Weights of a small GPT-style language model, trained from scratch on English Wikipedia: learned positions, 6768 steps.
Each number is 128 + 32 x the weight over the matrix's rms, rounded and kept within 0 to 255. Layers, rows and columns count from 0. Numbers have three digits each.

# k: layer 3 attention key, 192x192, rms 0.0948, rows 98-123, columns 144-191
# q: layer 3 attention query, 192x192, rms 0.102, rows 99-124, columns 144-191
k98:163113107153113100123154176082146145148100125189076108154175159107133125090155159095188081104153105147123088164124157141131131164110140107121094
q99:097134159101129122078104127150115191159128118082132110065112116072125102133146113132089068146144111147118144092135104100151128159171143179157108
k99:119132167161143091109162165117137096219143069127150086162150161183145154162156106131095153128061161152105119173115095144134165173093050126087116
q100:113172108154147134106112122066108100101119088187133087091147161043185114072082158181138136129138129083128119137130112121051089077135094127211095
k100:068127124103063148193122121141131097090105159141114128057156118187127077089092154103122050139099124088122115095152215164097131123122100084175201
q101:143104163141105085131131134141175124144073140079135082126148125055131119137096084157123164063101131140113082114148036097119093113142132116090178
k101:138157121159051128150087104110146138128088190158134106123143106090145146057150113234190060105132123121092082122123067113142176148113135102078146
q102:114111123092181118077133129161185164079119139147126161090050134193102121115111172094107120142195172183123104179197106158108081137146178134144180
k102:077066132157066143162163109117162138148115081126152126121108144087101184158124125105146179200173172207197072130154166161093106111191136116142113
q103:125200129153157092101115101102154151097178105139081086145143096129195104063106090160183136114055088110082074123165141068141177086187133117124133
k103:096189114145149144128117091133078117112097100156107078129110122174096110167106183121183084139141098105078137118132159133166073155136084168099121
q104:166132077101198115181094107129120141137213135128061084147146132114142176121105179182100112111112120100222148115139092167131140132113109074139095
k104:117094154139108193121083102164106118184145136128206138127119138083142148183103123079079143182134074090166144181123138216093120128154137142178165
q105:119152136172133108178140108134077087125142064151147143111155106098115100089125164092133140122104107108164132106116130155114112109157080114127142
k105:216170154107163139123118126146117091102143079157141117130147119148093155149172159163140095159110096197153110138148142162154134084104125133163140
q106:153169117111188132136106135094156137109087144112156130117111101113100139100136139126132130158149107130109143137185104130088113104114163151125122
k106:149162178107147071190119097203172126089107179137125136113051113070052100140166136133131108134097171116104086134142141010146133119155156109116143
q107:129204109175167147153092141114093085124127073068124168172131123114109134136101112166185152100103119130162154110101067169149165177102134167170099
k107:165159176067150118101150089133092157157102242091138118154177088147102138128081145142130151082135123192125134112182065143168109172135102108142064
q108:111154227135064107103154160124087047131098190096195163056089186127110102114180129159142113119095131097188083161135090078117196134122140128105125
k108:105144149119154116164133160168183172099141101102112144100106064180187080136099197108130107132080149145018179094073137153105146078159114143136134
q109:149109068111130201086126134148102143135128150184077102142148116170176185136105092171119161116127092067093130153101155138139110148161137118145132
k109:106093070101139172171088120144090146066115067234156154179120163157100129101137101089067079110117113094136190139124157176134157119155121088143107
q110:111108143045144152147130076134086115086133140117125161071181144070110139131135158126167157189120144090103152076137141132083165070119183129089178
k110:079111174112096096141065156127151151051098147152080096095071131128122096148130122114145115111159182156119080072075193131084128120161163078125087
q111:106139119160096116119137158205118107134159084134155125168092130122084148125129177125106183091117128137120142060192108107186094140060194099144159
k111:156122086134096157187106093141152095165147181092116070179188156150115184102063096142139091120136142121110072148087085204206127146179109128119116
q112:183067105164153161084133180103103077160108103146124075156104173166068213138130124172034144136165116131062175127071075134157176183143103176143107
k112:143173119095090037088139143152088176140156146186112144135158156084128119072101139101061143123157105095132120164112169130204131144094163104129088
q113:114162093132131111179111080171125076107188104091172151145215175135215190105133141149092112181157057113118134111132116129158103109141083056103123
k113:102166100123162122160123138170093188047112124089042149053162087120148120145096161204106154112132134153152159122131141189052145136152101154151108
q114:180125099148136096105131107163121147093138159150130217102112079156134156156152151124094105118146114190157120123087152132111200099133086072177131
k114:087156099184100137148148146154108126079140107120152141182139166119132158138180135153138174128155085092133093148108161135115102085180134110193143
q115:180176108107151151166094222078164126135148136057098171109131090155118134135116117146159098121085156053132133096103115141056145176100157128127088
k115:128156130103153142094111203084086140169155079110126175178089092128154128135096086118111141112184128183087107149158096105140191194185118114175138
q116:143134174082103129144210124143106124122113103133145095125169161138064229151112153169154118068135077146119092127103166171135130126132150064094135
k116:164116098044143202119147184144191115204147083089179121127115144135145137135134101134184094194115127128076182095079130158176128130191146150085160
q117:106051188140082172133122088113160119152204090116164110113088114158162143059119135104126159128117139118129122105147142061215120158194087087128149
k117:127144083123108125107087127190161147146165046122126135055155145117097040207121158125106101109153098206145135161107161140132158080155100120111082
q118:100132106131075107125161205162103138105140090102131149090137140123137090168085145153139101134153077064121086185156187172116128092150151141132164
k118:150139136186106128134165127109129141126213208180132103095125111115077148115092144128147124127104162131132098113136225099072138082099055116092098
q119:116146144164103206129086179150105100083152168092135108155114110143136111118158161030110164084141180132085152104097137118113080146159065143123102
k119:145099130129096146116086076120168112108141148146138163119218138144128141145152161084164158110221126145073119102161088122146169174114146119201148
q120:134120152175101079109139171129134122106113160128110142152136107122132088153150142125113171102146093151167161156120077111131164131111149077168136
k120:156116116099112133165145089078098122169086127161132181165183112148147081145114094118130146135172028128166132101158172126129120130159148169120122
q121:135152077081169111114105090116091069187115163148135141154113150139096147167130104192156120159113116170082117078118078111201126194164124112129071
k121:162109037122128101104078104143128099108113061192136139162119146120152126067136093098072103067114097127085169140123152130168156195109145143139146
q122:118110146136116105118120130091154100182117090154119078145175098093114168161121133150107139146106155148163124165119131137119173122155109126105075
k122:120142084166140113066187160132093122088129125078111138145064116126109061135140098144135126143134165154144145119085170111075067110168130093157119
q123:122110092136166139109110153104157097185110126100136182091051104094113180164087131086107122180200113111180144093115116117108129103133073142096129
k123:139100156146098134114122143131118130112179144110092118169116146079170136171106163104046148102171100127156092177110093118076145098147134136158078
q124:093175135163097112108125160139114142144155091108084127131146154172102116237101123138125101184107129122105062098162144149157119171189130148103163